Part of a small language model's weights: width 448, LayerNorm before each block.
Each number is 128 + 32 x the weight over the matrix's rms, rounded and kept within 0 to 255. Layers, rows and columns count from 0. Numbers have three digits each.

# o: layer 5 attention output (transposed), 448x448, rms 0.188, rows 26-50,89-113,153-177,217-241,281-305,345-369,409-433, columns 256-319
# v: layer 5 attention value, 64x448, rms 0.162, rows 26-50, columns 256-319
o89:142164096159172170157102137186133094079201118151127097119124120115084164142173098123110125135146094173138215145084127139111137131126177167154109182130097107073122153156110075144132080164078143
o153:147132103147228160116111085155160154106154188126114108148192094136099166141154077128088100171163115134103151177144048110141129076102183125155085153145092129122143145157133095107097100186104119
o217:135139171096130198095149129100138107129171122092105164092161127148106145118103070100112118137110086141146196175096145121099143112149170186116124157135101139125080194128151101120137103113165108
o281:100125147140074060083117112110140145175087108123148114153123150142170092088114137141158120122083143148088093056130123175139113165132124075177143094133141122212167105154125177106109190073140115
o345:153103135145099083185184211117124145059162144150091168124111114075136151134149162095161156117119116089119088121155159109162110084106084144072135136140136133125143105142107127165125108115144121
o409:112104135093046045142111132061093128159039085118144135105036174157182088105094186175187128076109182119122054074175149150125118178162033081116175046111147147162156090085109175113142151046130120
v26:140154171106117131125098083067130119112137179076115143120080161104129076162116136157232154139141118145141202183125144089071102121161122058153214076161136112111133113130145126079154170125110090
o26:113106108121111129135184097115160157162087115155109123095151135134120133125085173145142084099138067107142071089155141166131079145157130123128091121027173129186122124150161127120143108143112134
o90:138201106155179097087134135127075107117134122085146121108194162081106140102176143081168151086082134145101125116138158131163185094114063109148087150116088105041132179135146164112154109077140094
o154:123105062176147101106114093170161104141164126091138160160176157142158111117100144123122118101078094115094115088115138137143166144136089101089101138126125170109136157125188133188148134135141133
o218:150180080085137138062184189195133108141158134140137129158151120111107173154111091158119090160098121085116063096181096123138200130126102118136130126155144158113087162068134130173129091173110080
o282:107101176159117140208097119080140140097115136160129116114087121130111104163141135127119150119183192161119166186099130125099097132124166166127158115125117105174126124120077108105122127118137151
o346:103096161113117131132138128113132140164121115148122163130126122117144118139136115119133137170186082112136128108078155087099071152103148111152125100159144133118117113159142082152109123111147138
o410:141094181105118170176074138095127143105112147142134093127046069163124118090140098139106119125161181146167216205099095175105092120113194173143162127147131124166151068132078135096111141127123149
v27:096146094134157135063125165085106168134117076120126135137147121161110109113051060141162136108149138101145094114084113124103158152142106136123112114170063152140075115109120137136151119140122128
o27:085168153139170135126070118105086111152143094136114078121129137136135104155149145087169112126183144100163127101163172103153147135119075124125085071135120098146114112124172177083161104137126145
o91:157135093187146125115137125126126090072093165205059159147130132109190174082120169151098121172126108138085117079135148083130090132109080092115138107132133145192060176089133095146147112121132141
o155:128108107140104149102068137158104090123168160165139083173089114155174120068154125147131091137131133115132173126154213082103036106181107127105136075113175107141127096144146205082099166099109165
o219:125119129172118153074189144115097084106131186156115074145122080126121146161126140097059121210147098137109168124112122131099099193109169177121110137084086126147112121138140121122159153136087135
o283:151137139081119099211133114127206135160124082066160186113140171135088114145137092132155149064104146089155120153097079185155161112138195146129148200149149144081189124142098132181127106163143091
o347:104176142104125108138123156142131143133131121122186122145124124129124134094111107118129153096185114191120131144133091143137118130107088135143102151106152123089081104110126116140105152101145097
o411:119068162061137108130164118144158221140140081076128175076109150143079098191107132139158157079058168127142074157113080132136203103141159148150169143127109139081177146136094100168132118133167092
v28:154132104148163155120204163102134095132114077090093119164119130131120127097075159159065129131156120078094169148067148142103162156079136063152244185119120086101135146118137163075141151159170144
o28:117084166143148122127109125117139140149105155108125085132122104115137097165115060114144159140111097140147129149076087134153040170143142169104071093124081159146106119163180195081164090090132110
o92:095106064062124096167115130132085123116155168037170098101112169104128169136150106085170125158129156156097096101171119085172075082148127093105100182141135205083159107107115132113083058130130206
o156:071082108111137132111132087128163112132095163068132113141147127162103148157163096121124102171113148125103114127145147085110139063159144179095057092163089152086128120119105102118069073117139209
o220:131141140119141130144136090121165122089107107123163175160099157128090129145103159134065129104140143145078146136097140089215144156120122152159136156158159203141111119119172065167113081102166117
o284:155159113165108125121092124136120114180160078221129128123134116108158118106111137166132151112102122096189110113128101170065171138103124087162157113112143047118136135156108164109132183134102074
o348:143166181122141124119188122097111152118103147118111142145132095161114100140171144146104092096119129142121154116123197128135138138122129127122120116135158102191118102111119142143181155121132103
o412:204141140179105147125116171122105144131161105204109172122141142120169123075109151133129157110146109131142152154146117170058181171112105094135212123081150051137147161141122122132165222150107071
v29:123126166116129151098106077123115110109143119142141095145134106094127126117094127143136157042137175181147222093121150110124124145101126111128121180031127143122112118124100115093129067076122140
o29:118179119125108093086131160081147119173103120107098100087136126101154116093115153155095106084096082150108229118129120140152152156123164145135115150141133113126174152139103161112122158130130105
o93:051168105148158146191104149105109131146127169150152106124107157169060191172107141117168161138156148084118123132133123138114114092150083101115086152170141106127129095152148116114151090111114155
o157:082195121163134157087164120105101111115084120133089087185094155105110161109118128132121105116094139081117192124152105140155142063179184147129117090143090102093118114095154090150098154161164116
o221:129148111113150157134107106164111050099158141150143166207089174138137121132124165112106145118121127117133128135141161149163131134107126170157068131183204124091101119178129150116098143156114142
o285:160096126103133093143135146165175124146119122117122132142149088114142126106156100138104134157140121159155079116121136123121149155091146122145168114063133147165110135093103136124150120111137132
o349:165089159103102177134158113107142168144102079137143141069159119131130149138115131144106119088160106110132104182111139093134099140106124135135148127175134136148178135139131144143121106126127136
o413:158046170133119108124100130181145199114186162135149133086145072112170050114159101088152129174100140187131031108126131105096119174109087108166204118072106174181105150112124109128146132109127125
v30:120125153088116111167164108113128137099162158132143179087109157139085095134164106106102097129144128109128139109100152081145113133158119109093153126172132217074103129135130078163109119133116131
o30:143107100110163131133124112133148125110155109118132109165115137120188133159114150115110109117138073114165114112153118191115121149083134165142135089152106088127127087163114132145129101080106151
o94:142079138142090181114151135128158160086066148129117115122137146138129099156169153044142215149093114161085134091138140155116116095124149138143085153152125146133119174124134094138132145149085087
o158:175091064116136159126144147121148148167103121187126123148175166111174146177139106135081243179115114152104145104103110114062096107122134115161069139103172118136097145047132192138106151057078096
o222:168178122135119174108170183174151075152088111120130115076153127129070177123099097150186194163108116093096212136136124100130155136143181151092132108135094122120110140106157121101117151155146147
o286:082175166174121105099087102104078135174184136139137146083093107128084114080148134098086055095167148154147082168125116101159146148130101126055167105128106126118163094172100102107171128141135155
o350:124125103099104058174136138101122103092126100121148175149165161137136145109106136152152088097152145163126070111155149098147120130118131070190091134125152142150140123145160126138120120116150141
o414:106134182132120096161075102115131146140155130092125105151070100139115114094079110178129030096145191092176096135137120125160139139144071138144172145104123162120137130163072113140137101197179138
v31:165112139137149162111129066117149185148154130161078135130061084177127131120162112135128154054127129138102155137121199072105129139106115064116159122100137158097079086131095125097118155121173120
o31:096061194121144135066120133168109104102183177098164157133102159125155129128132126143091111121112106113104167111150167140140091148121184111112141164105155139148146139200150093122100161155111077
o95:159132149138132170136128114060121112066138121114123131144132179173178177185168125173102134177068144100128125066118081156098123145156214166087074155124095113098133139076133111094137086130115155
o159:124089174102186118118133123125120097100122148069125178130159124147183134172158107104130110183129167124168140125099160230170163145121133138104114178138146126101139093122140100066162034138101115
o223:115156131176126118154160140114064133076096149142094131092135076131124158134200113128114165167149074098126110036110153135086071175135143152158084180147167116152138128142127171094168112072122135
o287:172159089101132094177139111163167144198112106118109147131150119120084044071047130131170133067144162127120123150140112083158176104124116117076139083100118138129114123136151148175074174127169151
o351:124169095135126118083147147117134121136149129127159095111149110068116103080138135115151098125133118117146091159170118084114128100113095099096153094134145116111167115125121169178146138141127161
o415:133128076117058102114109156177152155184088080167129112131109101102087104117057143118144113065146118178107121220126119076135168089109047113097175047137087144150100149133102117191095175133158119
v32:105124155132074186108113116080110091175137168137145197129148095072089144111123129116118132102097102119158171095145099146081105104143130081144138112154144175174107128157187187084133107109109117
o32:130202122131093118171092151094155117151139114112120028107200096132062166120145074084096189123157110137087096108161106110148064137099155157167178148173155094102145129136124145180149140153128121
o96:084201087114140130168090134110164109135083167114117134147165087088204117171079067182207145117165100107119111199189140125130100106187149147133146116101117124191125140113126072193112158147093122
o160:099221150087102147219156152084185125149045106121120087121157122104150115143108095152183149196162046136103183202129120118117105098099164118109132093088101123130175087128090131197159107158120129
o224:104195111110128135100147099075124175132104130147162117145139059110166145166094094233140130139142085196149104114157120109160149160123182104137073116094182067230079100117133092101086137076204169
o288:161069131154143148096139096154092113122163152120137142163093206138096093140149203098115075141073187091135115102075154131100142152164093169098123108164113180103105139118106161077117109122105096
o352:151063144140121132117137109137104148132166095140098105107104160139140146092128157087113118165103155088153155135103112159123126165070101160139137174143097131118137174117117123120125153119163123
o416:167000135150147106044133157212065124111194159146144197118029170168090127091179188053039106058103195127119120046105114162138173099115027120118130145165135165051135162151144175048126105107092107
v33:179112073121131155131127127189106061159181113144153153126109102059106111144109130149076114164110117114099091130148108154140110112126135050113125134104091087126109116165091177105081105090112095
o33:112067194141135099089152147088090157118096129165158143157153084154160121153123132163142153123115123120117139134166127118078109139156101122038139085134110166169117112097137132111158127124165149
o97:124160180148080179142126146135173139133130114162125104163130113115149160120141118126127117106124121114158153180116143132124134113134148105129134074136143143104115158149114052146093193141135172
o161:112136129134138185141136146126111098125132094162140099132114117115117152156133106143134133076139162120151210124136088109093159148170110130163123114142156146133088132149160089167170178137120183
o225:119183088130128144124086133138117106112156128117148058161124150130179112120125151152167149106117161049125189119077137099128088131140148129113144102147125175066117149120177129139105144160095124
o289:186140115128135086128136103108174151142133151119110172087136132124106109104105115111132139163120093172093069154096188144118065132103113153155135162138111102133139089093142178141149119121088080
o353:115115084119118085087131124131091116126151129125094135074120158098113131137112131095138124184159158161126093110188094164114138115119151147056122133083125104136138165113132135120118108114135105
o417:152104105103156094144132129141115128112105143077101183099128149127065124098165114110124102125136083164118071093160125119172175163110128108098131202077108053169144102116082143099100044088155093
v34:060144162102134152043148163163056143159141123122133136146128111171068103133129137104145168130081100135120105105152124105142091153127139143151144167127143160075122127098120137172129100122101103
o34:155116132097144144104129068168117121116123095112078142152161195199101158065108115118138152157184152112114150102110105090122132155105118118094104193114118124108181098129136108146164118147120138
o98:127153119113113150170213176099117101112070133162155188122118104121164105127120134120160079218153213072127177140074110157172116109110128069113152178125170159165084170160120142130126146081142165
o162:093101122055139132177160118116129137107067135113154164146102099144165163068122125144129101123144179084103214153088149168112106093125153091101197163149122144131163151162152140119106141164169144
o226:130168095105113156124111092134162120090069142128134161091139114041127130155150109109164095164172154121111166096118125116172106082196164134110106011140161080175127198142164136106135156158172143
o290:135105144173126092110080147110133138160169093136133082150120121139107130135129150145085148066112064155134061125171155095103169140128119161155116116117082110141107080116146112133093138113120081
o354:147131157128123152115150116149148138135130138146139114104149137108098104173133077132138157164110103115121048121107100171095094148137089160114093156108145192111145126107062134119130145134078127
o418:114127152221118107106100130160103157171254113105097070114160130144145107196120161128090178056064045203168077149161148108112166144114116173118126110130116118084128077119127118126163073077115107
v35:059161138108117207117154107183095138112154121153088128152113161129141180143180150122127141151117149142143116103101155139132168110162135139117099088112145108186109156147107121114083137163108161
o35:099160071109143124105170128130164124137091121155127152084140077156089136110186117129147109121142141163129198104117093163124154150136131118099070188191095126190146087089108102141144102124090139
o99:117114189165125154139130141138150114124118078057127116137133080146073111143141104138152143065102154133090118090081161135132091114193071163173148121130110094114122175125181142167094072168149128
o163:121132182151139093134120154130088119140130130098162129147151095131114070091071122108162137152142129121124141104153102048147122143100073113111143173186085144123125161110141116141122073122139116
o227:099092154134157129140117112130122114148144142140095137069110083095121131136078073156097144125100109091133110123146138204156085125150081095144201127116165153124179143112123167123092149171068101
o291:140115058144103103130128147111139145113133151125105090200131194144174157101101221127103089162126136151152101153134159141085176137092189108151093142099176145130120081149089133127176097110132141
o355:149130147109125137071129132131132116155155169089118105094094136137137133153160098160090101149119134147130155113122100126159110189071150159114087069160152121108091097207170083111156154115171134
o419:165143124088137118141126093098111172127121132180147120161114235109155180140130165121095129133131095132157098212133117098132157098119179136167128101096159119091140142146056114090150204105118111
v36:122146140118153093121109160109127163114121103106114064124139114128134029114175174099132114161134158121151089130081156177155116188199152128129122155140166063073112156108145136118193077136047160
o36:149094138091118140170116115160080096140124146081121185093178148125159093142163106147139157120132116155149143058136138114111087079130140147102108124125111135162171091112153116138155145127144143
o100:178140103141091140208119148108111124106117058063125094166133093113098155158133131147108100151117125117120157063129138086152081150147158190103128134127141107154120116161088126149135168128162113
o164:166156109085121145158128123150080110104089087110088184186120159149167123182137075124088133102125096131084176097161199064105115119129162147079179093092101169189125146097100191170118183123187100
o228:091100126088114105116080137130110122148139085169110137211120138164119134105113148059098155091132059137126122122143198131118117145132071158096101170145114146154189165132080101081139173095161138
o292:121135176166142124089120086093168116123117160153179108058128122118107113096131109179147135144142185106139083171149076192175157104108151067085135176087134096062128128129173093104121086135094138
o356:125154135127131111082155085115173169129145148139081143122117110137153145106104117111139086132136103136153113171117103143082168138192099143166145103133158143120102118125144154124075093136130136
o420:098122109158148126064172147150177147133148145165172129062112106118100134093109172120166130165111178140135134184099052131132162119088128024144120107142131085069073126144161132158145082133059145
v37:128122135142158142163207124033155152143161117133113084121125142180120117108165117103083122120132113123125076122138174095125126127171094092130132102159103098159157130110121085158185111081200158
o37:063146143114139159077128057102129139127108159146179110127154135118169123112078110041154137128082176105125143156153113162152121136152091153116161149147137163110152102154136112110120113115154102
o101:103174132129147067139187138069210122107095118097150117083101127123138183161102118135097144132156144133147160083110187101083146050129126144138168151163078115177125149070091149126110161163102101
o165:100161119143140092112154159036171146134151053096126134083158160117070236194153157141146104132133132041118182123108155091100137109102108164198085179085083116148089132069146121076111129130154092
o229:111146125157169082096088112152173119137136162141121134146062138114079137104099121105139104122142082116160088069106218071114120069099120096109133123137149160139130152184167144089131162134118115
o293:198103138122143192189141153163055082147106110138112148169118106127120057162146175168128148097094151164123102173167039176156165150140154079123138114120168145116117137156116093166160104106141128
o357:102133132147088146119073144177094116127132149135121140119149144143115145114145128111065085146170078089121083139103117153132133153143160136132149128112144108139147112164120156146137104138129193
o421:196031136105081194156118153187055164107143145136118119151147128132180057062157101163145161155092128215095113160133084145178092204134114132156105107159154133094137127133118114180147111104132164
v38:144130127136153163168109115169055104128080066179159118133167128103160165130151140118088108086084112133117157111044165102150100147122089139093149100124151104118083163158182118147186146134163072
o38:224134168077117148090156126137165067138162124158176110060087144104124119171138071107128125126147110121112151166123135119091127160101163075108142087130143120122127094134104144131148140169154179
o102:135144163124116173175203101112115129128203117108093143179109115093108153126114106112139086139159124135161128085151123166128222127126128208072189168131155085122130120132142165116154128108148112
o166:111166155101154163124135114090132126142180150112122114135092172141107117138164102093092127219176120127149121063128063181057167173085106165181149152119141097152145134116159153111155174119128115
o230:116148169131108085070163095190123165101090113099119175165108140137108073024113112119106163131137136093084144085123121138160173118132072111095235160119146140155139124146155137162142191167077120
o294:108093056141146123145051143091172129092095146122111120150179085132180122148084136185151108127080162162151109152091171103112052124132129118132030127096080158107158157122102109132143082149106134
o358:135115140126136100133086153136101116169130117153127154104129131165125098177180163155110109122124115122143113146134092174168074091166099143116094112115118094159147075137072125096074160102099149
o422:089099085162147092130090178138083153116083120125137085108179127122143181124095161153166157098072121156076118207159158069171060122152195083121059081179112197097093196136120060113069056119148122
v39:131129110151156104129151091108088113146110162170084112158122115162149122176127154091081110100149127109134132120052119153106124081112086146144053121132145151105181089141132173105155143138178145
o39:072110104059103171129097094146093162164102136202095097144126090124106146120111118110154121138133108107137160132109177165121138121110105129069128139106099167118112142135123175096124092109133117
o103:116110148108118153083153152139148105090137076119144132170113103130133127107153137093080088100114174145140136143123162089087118092110112132120133139144119137161144155113157144029100147219092112
o167:122143113085123149098145180124161103106121073114113161137149168052057111151033116139089105124151071165160139210138149094164112101148129146120128102216150087108149177119110126106126087153115124
o231:130109189133156108111147153129156142114111122142093171118161126116151163150136109094122141082116154140110149114100181130158136187105111174130172100114124145153142127187153177090110133166098099
o295:170140072202086111141100109117136167141128158108109118084116122130159135140141136146180132137074145126063110095161075144103106155155171111158105155111146134115119067115149103200101137089154145
o359:127138138113121099148118133131100117133097132135158106118108137129151093128160151168105149150178089144150091095099131141187156146137122157104149137127143141118149142150113096148151152094142151
o423:146151133148154109179085078120091139152156184114142097127092132182119106128165086147182163165126123098135100097166038164125142128149155091178097145103095098118100087112125111236145117079177171
v40:108152108053103124185172140148154190134103098150091098136122177070110101138102130122142054075119145110095067154157124126130149135124133129134194131114110106132158127153131160134153077111024180
o40:106105085167152123084137123161167153115179108170088092086141108112110112150175114191132150160157203122144100182104183069132124127085182165108111189160139172087140178125132132100154154165166134
o104:135139094070101165145124148187114085199108127177095138094139142150131076117076113038133147174140151129105073146119145108121091123123079145157072139105144112099142096121148143090128184130161110
o168:173088151115121128156156139111147098158122072148129172106165160124199143138109178138166206163153141099141117102071122088065074148136140146182061152144150207127095118035137125154193177074145120
o232:112119138093125141142154090104174116091106120075169144127115149153084140121150118099132106176174140081131139098164128186161126091133097074141122158090109079143138112105120159135075135161139157
o296:123149159110139083149149125082096151112091128099162150152116107124129127153151103170122118058123096150148170136142119138125170087166131126156174090113139135158093158171099055135089105115085114
o360:138137138151131144122097125160127064140160166178142094130122117139110148102076142131105098158083097135120122131143097189157147138128190149110158125153090139124133144141125160156139082163160124
o424:136138124180150109115109134115070211094147199092119127185120098096119117123155120143088107041075082154088154107145119164145191173118139093106174073133132092162144140197129126115132064110077124
v41:144093134125067127064116140120092129084117179125105128118085119129112115048164107099150142135127147132124161131112172166204169112080092170143127118134142074089150126096160143095170163121187131
o41:119118113156145196074077134129104128128111124142126177089126122118159118111130128134138132107112117132087124133113095083189181121184145175087125125119155142118059085113095146145166179129161141
o105:160119059142118140151163149021137170114169126102096139123087113121111160182125162107179063147169092125175111150219133136207020092164134104181117135159125130140216153176065192122091109185142147
o169:143118096076170148114191163108120136145128115127138163108139100096125152121102177080119083136159066121188052191156056113157126103125134152168088165129086180112127129139104162144136093162105067
o233:131101118129137092121132128100152069130101154081138115144126102160118081127157163117082098124113061148111130150132103198136125127111116105154107105179152091120129131113122137148120141109122111
o297:123151165125109097121127092174097163178138082132126073122122137128170146114118131184142165128135205150129132072132179102053165176063096098128162101089124152138163103138166088120143138093098138
o361:102159170120117162130130127141180125125127155126135166113154091148097087139115114139110152121142131068102189142106119125111125140125161124096100119101116114122090126125148119144079087089120124
o425:111146177150091075165074110212109131137141120180142091159155200127124142095114039167115181114078191126097166091074172127034142153142133122139185113102137071168123139109151075100142117098104160
v42:128105109138142154131097163133158180115082102090134101127106149132127156197130076205181132129152175127102131183146131126140102054129146145144096136111141126151087158148138168191176131127129093
o42:088127134166080116122134084096168113095156065170112076142117131106094151117144111132140160086161120152146065137156101153184118106113152132111118079205096119105141165104069109147116174157125161
o106:132119116136136088069155095166125102070113108163136128161156162130101077082064146073072204105180128198168115210102091142151081154112146130104138099200107162133123117119153139128133149125093117
o170:101167097138162155127103143166103140033135099080119132123133157155119066104072124132103108088101144213178087156091076158160098113132149160089114119196104118145180175096105101168149114134080163
o234:087122146129117081130163112148084112125158138075120119129156135067106082063123115130112169143143074147098087191081155140091117107142131103142148125180121125110091112165165077090162142074129178
o298:131118158085125147142092147086149180177125161113093139105106081127169179154163153107136052167115140086058211056124172149125155125112084081097102124029144133139117118111127183144096105175174105
o362:161157131139116147104108159131153110128121122106118162151149155161126108132141133144144103146092135131139089116150155098116112193131132165127109094075151123150104117104102148159142154113134103
o426:180123138109157156196111164103126157228111162168162128104105074160163218186176137149157062151114140030111228040184140107101200144136081118173164197061145126121126113179139120067080080104160111
v43:122196159118152221092137129126116138126099110128173112141142178153052177100106118125138127105142139136169153125140098168133134071138102179120190138129078124184083112094135106169040110154204156
o43:149110129129112109126088117119125166111112120191106118170069146117125160181126159200168141176150135135092146146131148046172133162067137110123136118114107129121134114176101079071125121148160150
o107:108097110144091122114102041118152157128172117103134104111105163087130133125101135155137067180176146080142031108129098167139122104171184229162065129117119083076131081155157117149159189093093088
o171:098137128104124120129093118118152154126159145105100116120133136113167125153136178180096094195159151137124081139095122090121128132094138122100082148054145126100151082163091103119098155182106108
o235:148136141175131084133128130098107082159200161107152069091120141109169142129139142106094062116124167149173106160067186207147108109123190109156085076123134115085124117141167104101102161149151110
o299:122133175111146150185149188182102084087063128139148164145120108134093101096166117089177221061103096096170172103128102156105136158154072112143185143152160199155110179080154151128154047108108141
o363:124103112126112166122164158138141142117107135108099116143099074127096130111145115128108104069121111124117110146120159069136150116149069106127092151156120159173133136105122174131186089133148132
o427:138159118104176155112145174134133115133090113140140189109170110180116105112093058049117213053072106145110222096162113142089150109120099074145217161183112100193108189083123178168127099105136140
v44:111113180080093147151216091095170187132094119101130087134158141103140170131152130082171175129064180122166141083142079111113145082142158103143134142138185089148113125139111123147147105162144117
o44:144083119101129103139091159124087120095110125117153120119131135154105167171133100056118133103134108127165159127131122054136125119123114096122145106111168120134164144113156085180135116140134162
o108:139150127149165134141100093162203082146111077123166172113151146146136107070086209192162110097134036104104120071151069110197163168197079139145087161135081108143099139087129064123159193155134125
o172:151133142115170113146101134143133172082101164130151136086108125159136107105095120124097121135118077099110132102114111093138147131195103128127145159111087137130161123116147096148064127156107133
o236:118090097126120138177130140157139098071147173099132198113124151131118158150173190092162140100122096049097126102101133145110102143119081105149093123149067126136104203151131154142136168123192098
o300:107161108124123183094171143077088162219163115180061064113147060086123136156141085144107116125149203166135111163137156143107126145089168151127136105122173135144125082152126164134128102081108117
o364:114153128127099102145130117142137075149132120181151120149101130133149117154129106108110132205136145159088174139118146180149120134075125122110101178117115101052155077105120157157139107090124111
o428:101136150150099152085135120071117149155135130084097101180125129118132118133117059173112136147104206180160093168136162175068106088073187140098208094140179158128112123140115183056124086130102145
v45:113204102124098125147214156196184163174180076106111131090145136101104100128150168084164119130140104113114176114086091136083127161152102085120101137101137128123137086110128111194153094148142144
o45:112134050083116161127084152116119141111131110124128141122141153148128127107108080129131135170071124086143162104115164089046126132121057139067068106098117098089138099149169128198154152106115144
o109:168137149099153068092134157103112144179132145154143115181144147087178140177091176051078146089135120140112177160102120158137121152141162070121114093097075123094034118159159144106144125131157092
o173:119151102065118133162098170135136156142074150123176129152072095109205098131124156122090170163102157163131165182115119159116078126148133116148117094081151152119090082118101120124106168159125090
o237:096044129091196118088097110068126048078123109072120178184157072039154186112169220074132111090137107173176172132113100149174137105205131124101172156107132110084061114123117072131150147144093098
o301:122131131194098131150166168168139130177153107173092122094170131184083120152111050159157107160186153104096055112139122122141130164094110163190154139163147133170192150120164114113085100114171166
o365:152143140110123124146135050125109136111117158123128130145134149129102134145128077159152118118078113121098127117134098117152109098114093119087139130168112144141147151120139111104134177129107132
o429:145161159207114184127164094188147122081145137119115094049104139187069107111163085198143091127146124093124062079178150089132165121088184164091139146167126119169226157119091208107126080108128164
v46:108084159152158130155148137105100177146119060039108106133130142163130156152174101189128088098124148115156126158135088191098076155129172108139208129078185111194153136132147113142110106175049163
o46:118151138160129172149136063121109089084051148127166091164143131151112158085150182087115074114171109161150138142162140106076114160111115133118188099132119105105173135092122026140135120098123169
o110:148133130166136135134117158174133158159087151123195168065112135130172133112045160058115158123120154136114132150101084087105185177053154082116107130151170141089113123140110115085089151179162092
o174:135112071215052123190096155136176090131094156088151151125130079112129138070075173131160182079112173208066130165098081077079141145094108088095175160137134147102172107132114120138108129159158176
o238:121151104135159132079138187215172117111190165155152199108074149160178184164172159142078112151104173110094128118137069097103136160091107139102112076110135177080195111185143158100166130143137131
o302:155112141085108113127138124107147170148120096119092082161172115106089106161160060182147116151139086090172161152128213159151103077164113160151118142179098107147119104109172131126159110111113136
o366:117123155086137140163173102063103070126131138165134105130149142143142118138138098120135154143108123153124190080125157180194109148130106146132147123083158115110088186112127097063160141114081095
o430:091105152057155096083111094099055158125190077128039072154148143101062067175157083164149123140159090058173060105147174184188079059226153162159067143110092093206060146147134175182097116097119106
v47:158082151117136165166200119059110157132115097122089098130135155203164109135058085168134162104124148143133043076110135144107138127066151142148113158102126141098146148130124196114129143118139064
o47:163152121142148118139109098110174174133122177112124128153100109091159078121124125094174136141058156132137094152067104193108112160187145167123147183091108158126107160104111099105071148108142111
o111:137145116142158148066096157164101091129126198160153124095189102109124106133131140102146114102174133050150090101147081143134084124151148115096174092146127101133153064086167137142150180110080126
o175:144155050149154161114100142139152061085073170135111128104150113164134099094139162094107135132199143139122179104138103172131127123165136087125215109123062101124119094107180156172149104169156116
o239:121127095134167164187100104163074019102152082159129154092129100127127118094153175111149137116171148069130168135143145138101056122188100091119181147123121123123135105166091140088158151129071185
o303:077131165095073119113171140120142168137154100134118140125086159130104187122140068182058116139113113168127091146130141033134169087094117131107110091126144088145082192138098141109122096121124143
o367:148074178132131129157133141128113151160105155129136118134125137128094108162089169119137150150087123133104127134108155135159157113129120150090113133144115141128087138126076134128097127118142138
o431:116109160113107092135157123106131224140153048085136128164114162120138167144115086190141106130117085188131126143138151077132188136070132151144006127134213173122154170144148092140155078108135087
v48:121096134122118165082103115132112150112088107076116084136106130085105186188116123135114161103173136176161075124148100155104125146113146129112092120107143062178152108151155098133078145156189163
o48:145106102101127150135081146105179077094119099182135093103135144160088109105062122105112139094122148162119157075148138112181175160131123094151171137092137085117118081109115133116133147118154121
o112:156080057075112083182142118117116165154146057174142198140117146165123098181153088080107124103121142142162204106156167171144105108130104171113166156126110128094130117148080182087127093140135140
o176:135085081117194103196090107148134134136080104190093128107122161205062104138154125083153111152093164103094201083101141161139122126176094156153113138099169134123127098142157164201108103123157089
o240:164098103056108099165118112097098119086124084133161180104097155196115101201188116166096122147084127087106153108104136111109128134114146149079155032109142135124154163100112139157158142122090069
o304:117136156213110136074167157160129120130098193085126107143151098069199166108116155156150139162143137144138080162118103136098120096101113060079088110138112152147128140123149054107115113132148171
o368:115156168158128173129118105140120135128142165126158082144148119126142137101147114120086096132151132131100094146106102115129103139144153165179127137156100123159137125128094139172148129151119112
o432:094201201181143179038161154133121091150180218032092121148144099025164161087097143161153170161167072135163049173142118062112120123113164098095101162160125136113100144148155123085134177107106180
v49:116077085141122135192163139114167120132087095089133083096107065142080137129159087115132086176150104091117075146099122142157123088160147097133195105154113121137092127126174102104039107090078152
o49:122164133090108111064080164164073083112078125118138149138142145152140143124103114147127123168125091089114109127135098107098103160105140126098146074124187118137161184140120192108171095146070196
o113:141154100142172165065149080113035092097205189178122192174157132102158184125118182153174140137103059081124193098163100081103149106126098090122157156149143190109118153149148091115129055146125111
o177:148169103124096135059110126128088124073154146165108197125117118144132139154095137115150160138124098130138134140115125095109147157144089092117146094124182100104158163084152112122153075112132149
o241:107100147135137115089126151161146125146138112112166160123142141129140161164152103153124133158085092074138182105130109147156134126080098175097141100135148178186158135141119126158109049118144120
o305:135100123122126146195128134124169158150121106102118077077103153149109054114147149121126110065155173154126112155108124139158136117158170155110081145098089113101091098147125130136106209121150115
o369:147091132116121133151155111128156113125126134166136103163124125087128141113144104121102097147143120155077084150133163140150103116149154115143117159123140121124106128100121148102122173190166143
o433:115111159135148125227149132090225188162086114098095053111110133118115087104139106080109152124162214210164087117132167143126125116139127143148110153139025113112103047128105119125152255095105119
v50:183108112150154149133100122124111103124153121145153122101128150179117224169148100093139083095125104179039122173107139173141126121102127099120117090173136103159176158173118079155141147138115140
o50:092139104103143107123091138099132092121163056121128149166123141067124101148144084102177104115205121098136104123115110118102140186096113115105105136048119127110141112114098134118116093076112108